Part of a small language model's weights.
Architecture: LayerNorm before each block, learned positions, no biases in attention or MLP, tied embeddings, attention and MLP in parallel.
Training: a variant of Adam for these matrices, 516M tokens, 4027 steps.
Each number is 128 + 24 x the weight over the matrix's rms, rounded and kept within 0 to 255. Layers, rows and columns count from 0.

# layer 4 attention key, 320x320, rms 0.0514, rows 152-194, columns 160-319
[[136 120 140 156 181 123 131 109 118 132 121 140 135 118 120 135 102 113 140 102 146 107 118  97 147 129 143 147 139 167 128 188 138  96 146  89 115 111 139 122 107 107 104 119 118 109 127 162 151 138 118 136 151 161 132 114 134 112  78 133 131 107 127 143 115 105 131 108 121 167 143 239 122  96 133 153 111 147 159 161  84 124 136 163 141 124 123 121 141 116 146 115 116 118 122 153 121 112 130  82 135 122 148 199 128 146 143 120  98 118 117 147 106 148 136  56 134  79 146 136 123 107 134 127 128 122 137 134   0 106 166 104 115 108  97 129 103 130 104 100 151 166 125 126 168 144 140 117 187 110 126 160 102 120 136 140 124 109 165 146]
 [124 104 122 153  78 147 109 162 134 104 141 109 143 130 151 122 157 140 128  78 151 161 120 130 165 175  97 137  86 120 133 107  93 131  85 136  91 160 138 153 108 122 124 158 120 128 131 149 112 128 123 100 121 121 136 123  76 156 164 106 131 120 123 102 111 122 129 160 120 160  93 120 131 122 136 134 121  88 168 115 103 164 145 119 110 133 134 149 115 160 125 172 140 139 140  92 123 113 124  81 120 131 127 162 133 169 127 126 149 124 133 135 148  86 131 120 132 144 110 134 109 107 102 107  76 129 130 110  76 177 140 117 163 136 136 130 145 129 132 167 127 104 142 120 168 145  87 144  89 112  84  97 102 121 119 126 122 102 139 149]
 [146 151  91 138 116 107 142  79  92 134 117 194 126 161  95 178  94  51  99 153 179 117  88  69 112 140 154 161 144 205 104 137 154  96 133  79 143  97 114 100 166 129 152 147 156  91 132 140 113 146 175 102 125 116 133 116 153 134 146 141 138 161 143 187 129 124 100 145 119 106 132 119 119 153 111 146 150 180 118 101  68  96 146 158 167 125  79 115 124  82 108  85 139 143 170 138 130 128 114  93 124 141 133 120 134  96 166 137 119  95 160 110 101 190 122 142 124 135 153 146  97 142 124 126 129 139 135 137 123 107 126 145 152 111 121 114 126 131 113  93 100 125 138 137 128 152 160 116 178 144 158 145 131 142 144 136 165 150  97 123]
 [115 130 148 117 148  89 127 178 126 124 126 154 120 134 121 153 122 152 105 125  93 179 156 160  99 149 128  98 155 150 154 140  99 138 110 180 129 119 136 152  97 110  93 109 117  87  92 127 120 137 186 158 110 157  91 145 107 105 118  99 143 101 162 110 110  99 123 113 114 114  98  98 105 125 141 156 110 106 147 140 154 118 111 134 135 133 128 148  84 119 143 122 111 173 165 140 144 121 137 111 123 168  99 129  86 159 137 113 127 104 135 141 154 140 112 132 111 101  82  89 141 119  98 106 179 108 145 132 170 128 146 150  93 152 158 131 167 134  76 175 167 141 118  99 160 105 137  91 139 104 129 126 144 144 145 107 125 102  88  77]
 [108 118 158 129 165 153 112 123 139 139 110  93 113 114 158  96 136 174 151 117  93 144 159  98 149 169 126 134 111 136 136 158  94 147 137 119 133 133 152 162 140 151 121 110 101 117  91  84 137 120 122 119 108 132 147  96 107 123 140 117 113 102 162 103  97 135 138 122 148 143 118  77 119 119 103  93 147 153 138 112 138 120 139  83 125 121 108 144 134 128 138 134  98 134 138  98 118 106 137 146 157  77 134 132 135 123 110 114 154 125 138 134 137  75 138 128 135 102 115 109 153  82 110 127 122 153 116 101 131 172 120 141 108 133 166 124  97 102 149 116  84 131  95 152 139  97 120 158  65 132 113 151 127 116 140 130 145 150 126 117]
 [127 124  69 160  57 149 101 144 130 113 116 125 145 145 140 130 133 110 148 113 119 171 138  93  99 144 117 143 148 136  91 148 122 122 116 130 126 162 152 169 134 120 116 118 173 144  96 135 114 157 169 147 120 144 155 119  92 135 110 135 120 147 131 112 122 138 138 133 150 102 123  34 137 118 135 122 117 112 154 110 136 141 138 141 146 126 118 140 122 117  98 111 121 157 145 138 140 153 123 125 100 156  86 146 134 123 125 106 144 117 123 130 127 106 148 144 123 122 131 124 144 110 106 115 133 140  96 107 173 124 115 122 144 109 144 107 118 125  97 144 101  75 146 157 156 143 124 150  89 135 115 146 134 126 118 138 119 155 106 122]
 [140  86 133 140  96 127 112 136 150 123 141 113 128 144 126 112 100 137 132 125 136 128 144  97 135 168 112 146 129 124  96 139 104 106  85 148 141 136 137 130 147 133 159 127 172 142 146 115 144  85 169 134 115 159 124 102 149 106 109 122 117 132  85 148 106 128  89 135 103 124 108 171 140 103 103 117 154 140 126 121  95 192 131 144 133 135 137 146 104  87  88 128 109 156  94 135 152  68 130 130 112 133 139 185 159 148 125 119 149 137 125  73 104 114 116 130 104 112 158 122 129  98 100 132 121 121 165 148  96 132 139 163 131 111 127  85 118 118 124 127 135 133 151 151 127 120  86 132 143 148 105 120 132 132 130 165 118 111 146 118]
 [116  99 103 116 132 101 120 130 121  96  76 130 137 121 151 131 139 121 101 150 128 130 145 172 108 130 134 127  77  87 163 109 154 126 107 115 126 131 128 114 119 133 105 135 133 185 144 132 125 147 125 165 112 139 130 149 128 110 117 106 149  86 116 159 181 138 148 116 167 130 129 187 130  76 116 130 137 133 116 149  77 146 133 112 108  82 132 100 179 127 118 188 146  96 147 128 126  80 132 101 104 100 128 129  78 105 101 127 119 131 152 125 145 110 168 135 162 105 141 137 146 180 148 159 121 137 152 125 103 126 119  65 122 132 152 105 169 117 140 101 131 189 110 126 136 115 147 133  49 149 137 125 134 108 119  87 155 114 209  96]
 [154 107 124 123 115 110 137 116 168 131 152 142 121 157 154 138 131 102  83 145 118 101 122 103  85 152 142 127  90 134 101  91 129 148 135 124 140 102 163 162 120 147  91 147 112 147 162 120 103 125  84 111 121 104 197 142 121 132 147 147  99 160 134 152 139 139 143 127 171 129 126  68 101 133 111 130 117 148 118 127 106 149 145 101 147 143 102 125 101 165 111 124 175 144 153 150 110 156 112 104  96 132 101 144 117 112 146 146 126 107 116 135 128 119 121 169 142 122 118 117 157 158 106 123 143  98 119 106 214 110 105 142 112 140 119 149 129 160 123 136  94 136 138  88 101 120 106 118  99 152  97 115 146 153 150 151 158 126 116 129]
 [ 94 125 151 163 141 122 154 153 130 132 129 128 144 141 136 114 103 141 114 157 132 109 134 133 137 106 140 122 138 138 124 120 114 114 110 134 100  94 128 118 127  95 112 132 100 127 143 127 134 114 140 163 105  93 145 119 137 141 154 147 127 110 138 139 122 100 134 110 128 134 116 255 120 117 111 127 133 118 134  94  70 160 162 132 139 134 138 180 134  91 120 115 102 134 123 126 160  64 139 119 141 140 125 198 151 103 132 131 123 113  87 124 125 105 137  42 129 142 134 138 128  93 132 136 149 133 130 125   0 138 144 140 127  64 113 147 108 135 118 116 134 154 114 113 139 143 105 125 162 126 134  97 124 121 129 116 121 119 181 141]
 [128 108 175 103 199 124 156 136 137 135 143 130  90 130 167 145 124  99  88 133 151  80 120 145 131 105 157 107 131 141 158 120 115 127 126 100 105 117 107 111  83 132 153 114 105 123 152 122 136 138 125 165 150 101 123 121 190 134 104 167 141 123 136 130 140  88 110 131 139 116 129 207 134 160 129 133 136 100  97 132  96 117 145 145  96 130 113 147  99 157 154 111 112 116 114 127  95  97 127 121 137 139 160 126 125 102  92 134 121 137  82 131 107 141 125 105 122 118 117 120 126 124 148 145 135 127 121 141  41 120 123 150 111 122 131 141 151 141 139 136 136 188 149 118 114 137 109  86 124 131 132 150 139 134 129 133 135  99 149 156]
 [143 162  93 143 153 155 139  96 103 110 131 139 126 143  83 119  92 131 100 143 123 147 103 113 160 104 155 106 128 146 118 119 125 108 121 123 120 121 128 137 125 145 151 144 115 110 141 142 136 115 171  81  97 137 112 109 111 127 121 144 113 148 131 161 134 145 115 146 156 122 158  60 124 125  95 119 101 142 130 118 176 116 133 190 173 116 116 141 126 116 129  99 128 137 149 129 113 192 108 124 160 152 122 113 128 115 129  90 123 105 118 130 112 159 122 129 114 153 147 167 105 190 136 140 171 114 137 120 233 110 109 145 144 127 115 116 132 140  89 107 148  93 121 134 127 159 135 168 147 140 180 138 143 157 129 136 135 180  66 134]
 [163  61 133 120  58 116 101 124 159 111 135 147 119 124 131 134 158  85  81 119 146 110 133 102  80 164 167 117 100  70 162 113 128 134 115 143 112 146 111 108  97 134 108 119  94 181 129 124 120 160 128 130 166  83 171 130 113 136 171 109  94 135 110 147 141 179 114 150 101 138 152  98 156 145 129 139 113 166 127 115 131 111  88 116 129 140 114 148 135 120 159 115  98 143 184 107  85 133 118  97  75 181 146 143 137 158  47 117 151  99 147 116 145 147 136 136 117 174 128 100 108 138 138  94 179 126  73 126 158 112  79 143 129 149 137 149 156 129 163 149 143 134 119  90  95 107  97 121  73 148  89 124 161  89 146 137 115 139 107  88]
 [135 104 158 122 170  83 139 114 102 130 142 121  81 104 130 124 137 101 105 159 129 102 112 155 119 101 118 119 120 127 147 127 124 127 100 139  96 124 137  98  75 123 121 124 115 139 152 120 159 106  80 153 130 122 128 165 139 101 125 132 136  87 118 158 138 127 125 106 144 131 125 203 130 124 136  97 130  73 143 141 104 140 111 114  88 153 148 138 149 130 137 152 169 118  96 120 121 133 163 133 118 123 149 115 104 132 115 142 107 139 126 134 139 130 139 106 140 115 118 148 115 116 134 125 122 147 127 119 103 129 128 117 146 134 128 153 154 120 142 136 138 155 146 107  87 133 147 128 137 126 158 140 134 104 120 135 143 141 148 113]
 [109 124 141 148 143 136 123 162 140 146 139 119 120 151 162 133 150 122 112 176 118 121 109 122 126 112 163 122 104 121 116 120 110 167 116 133  98 110 143 170 109 106 133 144 141 125 117 121 133 123 118 125 110 100 158 103 116 158 148 128 123 139 137 135 128 106 115 129 122 119 122 211 120 105  98 166 110 119 131  80  65 167 129 131 120 106 114  82 119 100 120 103 133 133 132 118 147  83 113 110 125 121 127 176 129 106 140 144 176 121  76 115 111  97 128  67 153 133 117 137 155 116 101 139 128 130 140 162  47 132 115 143 101  98 110 121 107 122 117 110 105 179 156 112 115 133 100 124 118 125  98 143  90 142  83 126 122  71 175 143]
 [142 163 123 120  57 113 136 165 119 150 100 115 114  98  85  86 113 153 130 131 108 126 125 158 180 111 137 107 106 136 134  99 129 161 175 124 134 119 115 160 138 134 153 147 118 160 164 116 114 128 109 172 124 142  96 132 165 144 131 122 136  96 148 127 137 108 169 114 112 147 120  73 130 172  80  98 122 101  96 112 129 102 172 127  57  75 173 163 114 113 136 132  93 135 111 142  98 157 116 181 156 149  94 124 121 129 130 129 133 118  80 167 103  98 111 160 150 155 114 116 129 111 155 138 121 129 109 142 255 153 132 148 131 161 141 142 147 158 172 149 135 103 130 144 113 128 133  74 123  75 121 165  97 134 139 106  62 138  92 121]
 [111 125 162 139 106 133 155 169 155 144 141 149 148 117 121 137 167 148 159 157 141  99  93 133 167 129 102 124 120 153 148 155  94 143 113 187 127 111 131 141 107  97 132 104 141 107 196 135 111 129  97 146 103 125 113 133 125 135  70 121 114 138 134 132 152 109 119 155 147 142  94 176 147 122 108 157 102 136 124 139 138 117 146 130 123 160 163 172 170 162 106 140 133  92  93 117 144 112 112 114 113 145 108 179 107  85 139 132 129 108 131 141  83  94 144  74 139 123 151 107 130 136 118  88 169 146 104 134 130 123 120 138 151 123 102 115  83 126  81 157 125  97 137 139 126 120 190  80 157 102 144 138 117 107 140 142 153 148 134 125]
 [134 127 154 142 103 125 113 122 106 111 133 137 103 100 109 157 128 147 129 127 177 132 136 137 160 122 130 136 170 105 149 101 106 117 149  97 152  97 146 125  75  98  62 119 115 114 136 162 128 110 137 109  97  98  66 121  95 136 114 153  94 144 171 145 168 154  91 113 137 127 119 152 137 135 133 149  98 122 113 142 120 122 117 152 121 122 162 129  97 143 149 101 130 120 174 142 108 102 110 153 153 154 120 158 116  94 151  99 128 125 108 120 140 136 112 104  89 142  93 108 126 137 146 110 173  93 161 138 106 122 122 198 116  80  97 149 157 111 146 111 161 121 131  93 119 127 110 128 134  80 146 160 126 128 137 123 109 134 145 115]
 [144 138  95 139  30 150 149 138 114  97 133 136 146 134 138 116 130 148 153 123 117 143 142 108 130 127 130 179 138 125 128 122 126 144 138 119 118 126 148 140 148 116 123 122 128 112 125 151 119 141 132 146 107 127 138 104 104 119 121 123 119 134 134 121 111 130 132 149 123 117 150  97 124  97 144 144 145 123 116 113 124 140 130 124 157 124 148 116 125 123  92 116 105 118 158  91 156 110  96 125 109 137  99 187 128 110 137 135 130 120 123 143 127 102 134 126 122 146 107 131 145 126 137 127 130 135 152  89 120 110 137 128 123 105 110 133  94  93 111 138 112  94 110 141 153 135 117 139 117 130  74 142 121 139 105  94 120 154 118 127]
 [170  95 158 123 124 123 144 143 126 131 165 108 149 113  94 130 112 107 140 119 148  82 155 142 127 152  87 139 109 120 174 146  99 133 120 133 109 128 158 105 114 118 105 136 164 131 153 114 127  95 165 150  99 115 115 119 145 101 158 134 129 129 133 156 103 122 106 146 106 151 124 204 116  93 150 144 118 145 116 126 127 146 143 155 130 123 124 150 170 165 104 101  74 123 110 113  83  92 137 129 167 153 152 175 148 143 142 134  98 122 117  84 144 132  82 113 120 133 111 105 134 149 131 133 134 114 122 130   0 137 120 139 120 121 129 122 146 151 128 155 156 145 155 137 113  97 102 120 162 106 109 126 108 137 137 132 116 131 167 134]
 [116 123 163 128 239 106  88  63 158 123 167 150 180 129 115 117 122 120 108 125 143 101 137 114 125 150 114 121 144 146 126 121 141 124 132 133 138 108 115 106 129 124 129 104 124 137 135 118 119 101 116 144 160 145 138 143 160 112 122 131 135 145 125 148 141 112 154 109 139 142 116 167 129 147 118 108 120 155 135 122 149  94 133 114 127 114 141 130 101 149 131 136 154 124 129 137 134 144 134 119 140 111 122  86 108 124 146 133 123 101 127 121 120 152 104 134 116 133 105 126 120 120 118 126 132 105 147 123 164 161 140 116  85 133 111 114 119 139 128 120 136 165 141 134 102 115 128  87 184 120 125 127 147 136 149 137 156 131 133 130]
 [128 118 133 123 194 103 114  88 167 136 135 147 128 129 130 106 133 147 138 136 133 129 123 133  83 138 117 128 137 111 168 122 126 123 109 142 131 155 142 106 147 162 128 114 113 135 134 113 128 131 153 119 134 139 115 124 161 114 141 113  99 120 102 150 142 143 129 111 118 135 115  56 113 113 133 107 149 150 140 115 162 114 118  91  92 136 131 114 125 152  96 119 141 152  98 130 115 152 139 128 122 102 139  56 121 150 115 127 127 131 178 139 126 123 124 192 102 132 125 122 131 126 139 149 154 128 122 103 255 139 118 124 108 168 138 136 129 138 117 113 102 165 123 127 120  94 129 123 118 170 113 105 151 127 131 155 142 141  60 144]
 [144 120  99 116  31 148 133 143 140 147 110  91  86 128 139 129 137 136 126 126 100 152 154 175 131 118 132 128 141 123 133 125 119 141  90 162 103 118 119 164 103 119  70  89 120 113 119 127 152 144 121 127 149 134 130 155  99 140 138  93 125 156 161 137 152 107 181 113 126 103 120  92 114 146 148 146 155 109 114 115 108 111 128  97 110 122 109 133 121 120 150 149 115 110 183 147 144 109 105 156 131 111 128 131 109 146 119 124  99 128 163 155 118  85 136 161 135 123 153 133 102  97 121 101 138 116  96 137 115 147 116 163 130 129 151 132 131 139 159 117 176  93 113 113 178 136  99 141  98 139 121 130 117  91 128 125  77 108 144 116]
 [142 119 100 130  86 138 117 148 124 114 100 143 121 162 113 103 138 131 141 135 123 156 135 143 125 104 100 119 138 123 147 154  87 119 125 111 134 105 131 165 145 164 123 140 149 116 128 123 127 158 121 137  91 124 115 102  93 130  99 118  94 108 133 140 126 145 103 140  97  74 125  70 145 118 126 172  97 119 148 142 148 133 132 135 163 154 142 117 101 197 100  98 120 129 143 109 145 141 131 145 126 131 110 134 139 119 148 122 149 131 143 154 125  92 138 142 114 149 142 117 143 100 135 116 180 133 125 145 146 118 130 125 150 107 153 131 100 116 119 132 118  96 144 128 104 127 161 153  87 114 125 127 108 126  94 129 115 149 123 103]
 [116 111 128 141 223 103 112  88 109 126 104 151 125 124 122 124 126 118 104 171 164 116 118 136 165  74 122 120 143 108 138 115 126 133 111 142 119  99 125 109 128 123 167 112 122 124 143 123 141 117 122 140 112 140 154 120 129 134 125 140 122 121 124 120 122 111 127 129 147 147 127 202 117  81 116 117  92 107 165 110  87 120 122 171  99 130 142 132 152 109 119 133  93 130 130 150 115 120 143 126 125 129 143 107 124 165 141 111 113 148 100 117 120 153 115 132 123 136 136 141 134 135 113 155 143 125 163 168 133 150 150 130 109 103 147 142 113 102 110 127 147 120 137 137 115 120 138 117 182 125 145 159  98 132 173 136 137 162 107 113]
 [116 103 124 134 195 127 117 119 106 138 117 126 122 121 166 140 130 113 127 108 143 147 102 130 132  85 107 113 116 141 129 117 134 109 136 127 127 148  95  84 150 115 107 154 156 131 128 121 124 105 155  96 126 122  90 147 145 116 157 146 166 124 176 133 128 119 110 137 112 139 105 198 142 112 128 133 121  92 142 106 143 123 119 158 115 109 172  98 122 121 127 126 116 132 114 162 135 160 117 134 123 121 132  83 127 137 156 133  86 145 146 124 131 151  96 123 128 132 124 160 124 136 124 139 104 128 116 139 120 124 127 113 128 143 127 131 136 133 143 141 118 134 126  90 129 139 135 121 160 151 160 132 118 135 143  87 136 133 135 145]
 [120 125 108 123 144  52 147  56 122 145 119 141 124 119  94 104 131 143  89 164 146 100 117 132 106 111 150  96 142  86 140 152 139  78 143 145 130  79  91 124 145 124 106 118 111 120 120 127 131 104 114 124 140 119 102 113 116 143 133 123 115 134 122 129 150 161 127 132 107 137 166 101 128 137 110 110 160 150 118 138 155  96 101 140 137 118 113 165  84 164 160 134 134 119 142  98 124 143 110 162 126 122 117 155 126 143  87 129 148 142 153 147 125 100 132 144 129  58 123 143  94  70 130 118 158 165 100 123 187  51 120 113 134 141 118 150 122 129 141 130 145 101  99 114  80 183 142 138  95 103 157 131 122 108 149 144 131 146 100 168]
 [155 124  97  80  53 108 140 115 138 112 119  95 154  84 127  92 134 126  55 150 110 116 111 133 129 141 119 108 120 140 143 130 117  72 141  91 145  90 132 113 163 155 116 123 172 151 161 142 126 126 130 120 136 124 113 127 108 113 169 126 130 147 130 160 131 152 163 129 112 130 120 131 126 130 142 135 140 138 122 142 162 133 108 156 162 131 136 146 116 144 153 142 171 137 103 148 111 123 117 132 122 176 135 155 132 140 128 119 112 123 148  98 124 115 114 135 131 144 114 174  95 117 132 133 159 114 119 114 173 103 126 113 139 156 134 148 122 161 143 121 151  86 143 135 104 127  84 122 106 134 127 150 149 121 110 150  85 168 126 130]
 [144 135 113 122 214 130 111 145 145 128  85 127  73 123 161 172  73 111  96 154 191 142  62  88 122 123 129 105 128 136 133 126  82 113 109 110 122 103 121 147  92 150 154 121 121  94 145 122 131 135  97 115 123 121 162 142 152 143 131 121  93 119 103 123 155 134  96 124 103 130 140 158 143 125 128 123  79 104 117 112  80 111  91 157 150 120 118 116 130 147 107 146 164 159 151 129 106 126 124 137 144 137 156 101 134 213  93 150 124  96 149 109 122 153 133 127 160 133 146 162 131 149 132 119 125 110 143 140 174 130 134 106 108 127 150 134 141 117 118  79 150 109 155 107 116 166 167 108 158 148 179 145 146 127 122 151 134 136  91 147]
 [107 175 140  96  93  93 106 135 117 146 159  66 142  98 107  86 116  94  99 145 141 169 102 164 122 131 137 122 101 139 147 123 153 126  87 151 128 130 117 146 106 145 125 142 129 137 134 109 148 142 108 117 132 132 109 155 129 122 129 125 130  94 104 145 150 124 131 126 143 149 130  74 117 115 153 110 132 139 123 151 148 105 108 143 127 114 143 128 124 119 109 125 168 126 126 167 106 160 149 162 112 169 103  81 121  99 135  93 117 113 133 144 131 152 147 196 135 100  92 129 107 146 124 149 147  91 163 131 254 153 133  89 134 146 137 142 123 156 142 121 104  79 157 102  94 119 139 147 121 130 145 123 175 114 155 125 101 173 102 129]
 [150 111  95 123  39 188 155 143 140 130 120 100 104 133 115 133 121 129 144 118 116 155 136 125 113 145 100 144 133 122 100 151  87 126 111 100 144 150 155 160 142 152 147 148 148 146 101 129 119 151 149  98 127 134 135 117 118 148 109  96 118 140  91  98 129 172 122 138 128 107 166  63 124 108 144 139 107 152 105 110 127 156 156 122 144 129 113  99 141 139  96 117 145 146 109 107 137 129  95 110 121 121 111 158 153 134 105 154 146  94 146 112 122 111 151 129 136 121 146 137 130 155 123 102 133 119 161 142 147 142 134 120 162 150 120 121  96 125 121 115  94 108 123 157 163 124 128 126  88 140 105 122 121 143 107 142 138 135 106 132]
 [119 101 120 119  61 155 102 168 138 132 117 135 135 143 134 141 134 196 147 121 122 140 112 113 130 161 136 120 125  98 126 114  93 146  99 156 118 117 159 164 135 136 123 113 134 126 119 128  95 153 144  94 120 117 145 119  97 122 137 120 108 131 127  90 105 165  97 136  89 125 137  34 134 133 129 144 124 108 129 102  92 144 131 134 140 129 105 165  92 125 128 141 122 124 151 106 153 124 117 143 156 137 119 154 148 124 105 122 137  87 152 149 134  92 137 134 133 144 123 141 147 126 120 131 124  83  94 140 156 130 133 161 102 148 130 118 107 140 151 143 138 103 131 139 171 138 143 145  73 145 119 109 122 133 107 107 127 123 103 151]
 [118 149 115 132 146 125 139 123 135 131 179  74 152 132 120  92 134 163 124 111 167 146 128 157 115 105 123 148  98 138  95 140 142 149 131 136 161  95 141 143 131 108 169 143 139 132  93  97 117 114  96 157 144 137 180 134  96 152 109 158 131 128 161 130 141 163  73 145 171 139 115 135 130 166 111 122 111 149 130 133 132  96 123 125 118 127 189 147 108 158 149 115  96 121 119 123 143 122 142 131 135 127 112 150 178 138 138 122 102 129 122 117 106 122 156 134 177 142 121 105 125  96 139 143 148 123 124 135  86 107 150 124 115 133 124 142  80 118 137 156 104 142 146 155  84 188 149 112 120  86 104 158 102 164 101 140 182 149 122 141]
 [111  98 148 137 203 138 139 155 139 122 135 113 153 149 119 107 142 104 142 144 149  95 146 137 150 141 116 134 121 104 134 118 139 144 136 132 115 147 127 125 169 120 102 129 106 122 132 138 136 103 128 102  95 149 104 112 119  93 150 130 117 125 135 119  96 117 111 142 119 149 113 217 129 116 107 145 133 156 143 116 113 169 132 148  99 134 133 138 127 129 147 131 109 125 117 115 143  89 117 113 142 165 143 192 127 120 142 122 146 130 136 110  97 121 120  84 131 154 110 123 153 108 110 143  93 125 107 112   0 162 142 148 114  75 126 162 129 132 120 148 138 155 130 144 133 150  90 140 183 138 104 149 124 125 135 143 125 102 180 122]
 [116 146 122 119  97 159 164 118 150  91 119 100 137 105 117  97 160 136 130  81 136 163 129 114 130 146  85 155 128 127 100 121 142 147 147 101 135 125 141 125 165 152  82 113 147 161 113 116 134 157 136 135  97 181 142 118  90  77 136 117 151 103 144 118 131 142 112  94 121 139  82 138 111 108 152 124 196 137 152 124 128 129 137 113  91 162 143 172 112  92 113 131 162 127 117 118 109 131 136 157 102  95 172 110 161 151 107 139 112 164  81 125 121 116 136 151 151  81 157 137 139 140  58 122 128 192 149 131 129 148 151 134 151 131 151 135 123  99 113 127 121 126 109 144 148  94 111 107 108 123 109 125 123  88 162 102  98 143 139 113]
 [142 143 153 149 164 115 151 127 155 152 148 149 115  95  99  88 145 125 122 138 179 124 127 129 122 102 151 150 106 160 148 164 128 122 150 156 135 106 131 123  93 132 138 106  67  76 149 164 152 134 115 121 105  75 134  96 107 151 178 147 129 144 184 145 173 135 126 131 172 152 133 145 142 171 104 133 139 132 132 106 133  86 133 151 130 141 122 129  47 167 142 105 120 132 132 127 121 106 118 141 119  94 138 140 141 110 131 134 126 106 112 149 122 137 136 143 164 115  81 103 113 135 112 125 160 161 126 133 102  92 119 129 115 119  93 166 102 162 122 100 101 167 115 153  80 148 116 117 108 116 127 145 143 143  87 137 142 141 132 142]
 [ 99 153 150 128 188 134 112  83 142 166 136 120 135 114 126 103 118 154 142 121 157 146 105 170 158 102 116 145 109 130 122 130  95 146 133 127 112 119 122 128 104 126 147 129  90 129 154 133 112 128 119 130 111 135 109 137 128 109  95 135 153  96 108 139 154  88 121 110 154 145 117 130  94 106 147  88 148 158 138 134 145 123 120 132 134 114 152 136 151 126 136 165 130 109 107 134 119 158 167 138 102 108 145 110 120 148 102 109 106 162 137 133 157 158 153 157 110  88 149 162 119 168 122 147 117 165 145 106 223 147 139 137 144 156 145 116 127 101 115 146 149 118 125 122  89 144 162 127 165 116 167 146 119 137 131 124 160 142  56 157]
 [129 132  78 140  16 150 105 134 106 139 144 134 133 137 104 129 142 105 121 128 124 159  99 108 102 109 146 155 154 147 136 180 117  99  99 100 147 133 112 128 129 130 120 122 153 108 105 112 134 118 107 104 154 136 159 133 113 121 128 111 111 158 126 123 123 123 141 153 113 128 138  44 115 111 143 147 118 146 128 144 184 123 122 141 177 138 119 143 131 108 144 101 145 129 133 132 113 182 111 163 100 131  89 120 138 130 149 136 115 100 153 161 135 118 127 161 120 155 145 125 118  89 155 130 163 149 118 112 225 112 142  98 140 151  97 112 140 112 159 121 117  67 130 141 119 136 150 133  93 111 143 138 166 117 136 126 132 155  53 139]
 [135 128 125 119 200 129 103  79  95 130 153 135 138 130 131 117 123  76 109 135 152 118 107 100 135 100 120 138 159 133 112 157 134 113 125 113 130 134  93  76 138 109 113 152 137 117 124 108 137  97 174 120 147 140 110 134 141 148 145 135 158 147 134 153 116 115 117 116 116 133 151 162 114 119 146 135 125 157 123 150 150  97 134 185 157 136 150 150  98 116 124 137 119 111 129 135 109 141 136 112 129 102 150  97 123 169 170 127 131 151 143 104 137 168 105 145 117 156 114 145 123 147 143 116 130 160 122 141 115 116 119 112 130 132 110 144 162 143 109 147 137 114 122 137  93 137 113  82 207 136 131 130 126 135 162 162 128 132 102 128]
 [176 133 114 121  67 159 145 164 115 127 157 124 144 135 113 100 118 121 127  86 144 171 157 119 106 118  90 138 128 142 120 114 123 109 176 108 172 141 135 153 121 126 134 120 121 101  50 119 143 153 126 114 163 134 142 100  90 157 151 146 120 129 145  83 117 149 118 103 141 131 132  90 134 145 143 184  99 131 137 140 108 132 164 130 158 125 112  84  98 143 122  98 133 141 131 105 172 130  97 136 142 127 108 184 112 147 146 124 156 101 132 117 134  77 136 116 125 123 107  71 144  87 153 108 134 128  84 128 135 158 116 137 110 130 137 136 143 132 117 175 110 135 152 142 140 120  75 125  74 117 117 144 145 116 102 154 139 122 136 124]
 [117 119 143 183 185 128 133 106 131 134 127  69 117 130 131 128 129 139 145 126 126 115 156  99 139 116 125 133 112 105 106 105 120 157 148 158 121 140 124 104 123 123 101 126 100 106 128 117 138 117 111 153 152 145 130 103 118 130 124 100 123 126 158 114  85 111 117 155 112 152 136 195 131 115 123 133 140 153 106 107 127 143 125 121 114 142 123 121 101 127 176  75  97 135 121 138 145  93 114  87 121 108 175 159 124 133 125 128 138 125 129  82 123 112 103 100 141 128 121 136  98 132 120 149 134 132 145 137   2 147 160 134 122  70 137 138 109 123 114 113 128 179 123 127 144 118  87 122 143 107 117 172 132 118 116 118 145 117 164 123]
 [147 145 125 142  33 153 125 148 140 128 113 105 111 135 122 159 137 132 157 127  66 139 156 127 135 117 134 130 119 129  97 140 124 122 122 120 107 141 119 133 139 138 121 124 127 128 137 106 160 145 117 146 124 132 106 141 131  95 116 102 144 136 133 136 113 132 158 128 144 134 127  56 101 139 150 113 127 133 103 110 154 103 121  94 118 131 139 124 145 103 142 140 129 125 127  85 155 139  89 158 137 139  89 137 141 132 117 152 153 124 127 178 116 120 112 121 125 160 121 128 128 125 133 126 153 133 105 107 168 144 139 117 132 135 181  94 138 153 138 105 121 104 128 172 138  92 136 129  86 119 111 140 119 142 151 122 100 121 132 132]
 [ 88 137 152 139 107 134 126 136 135 118 132 117 115  94 132 121  98 130 129 130 150 120 139 196 117 143 134 183 123  93 131  98 142 157 128 120 105 141 165  84 160 104 102 153 107 148 140 148 127 141 117 170 135 115 119 137 129 128 152 104 101 130  98 127 138 130 131 119 169 140 144 177 138 116 148 124 124 144 151 158 115 129  84 125 115 118 116 157 129 129 151 132 108 108 144 139 139 125 156  91 132 131 139 167 140 164 138  99 115 126 115 164 133 126  94 186 151  96 139 177 121 105 121 106 114 156 127 159  73 126 128 140 132 122 100 124 128 144 160 102 157 161 137  89  95 115 151 100 139  87 128 123 119 112 117 118 138 113 160 123]]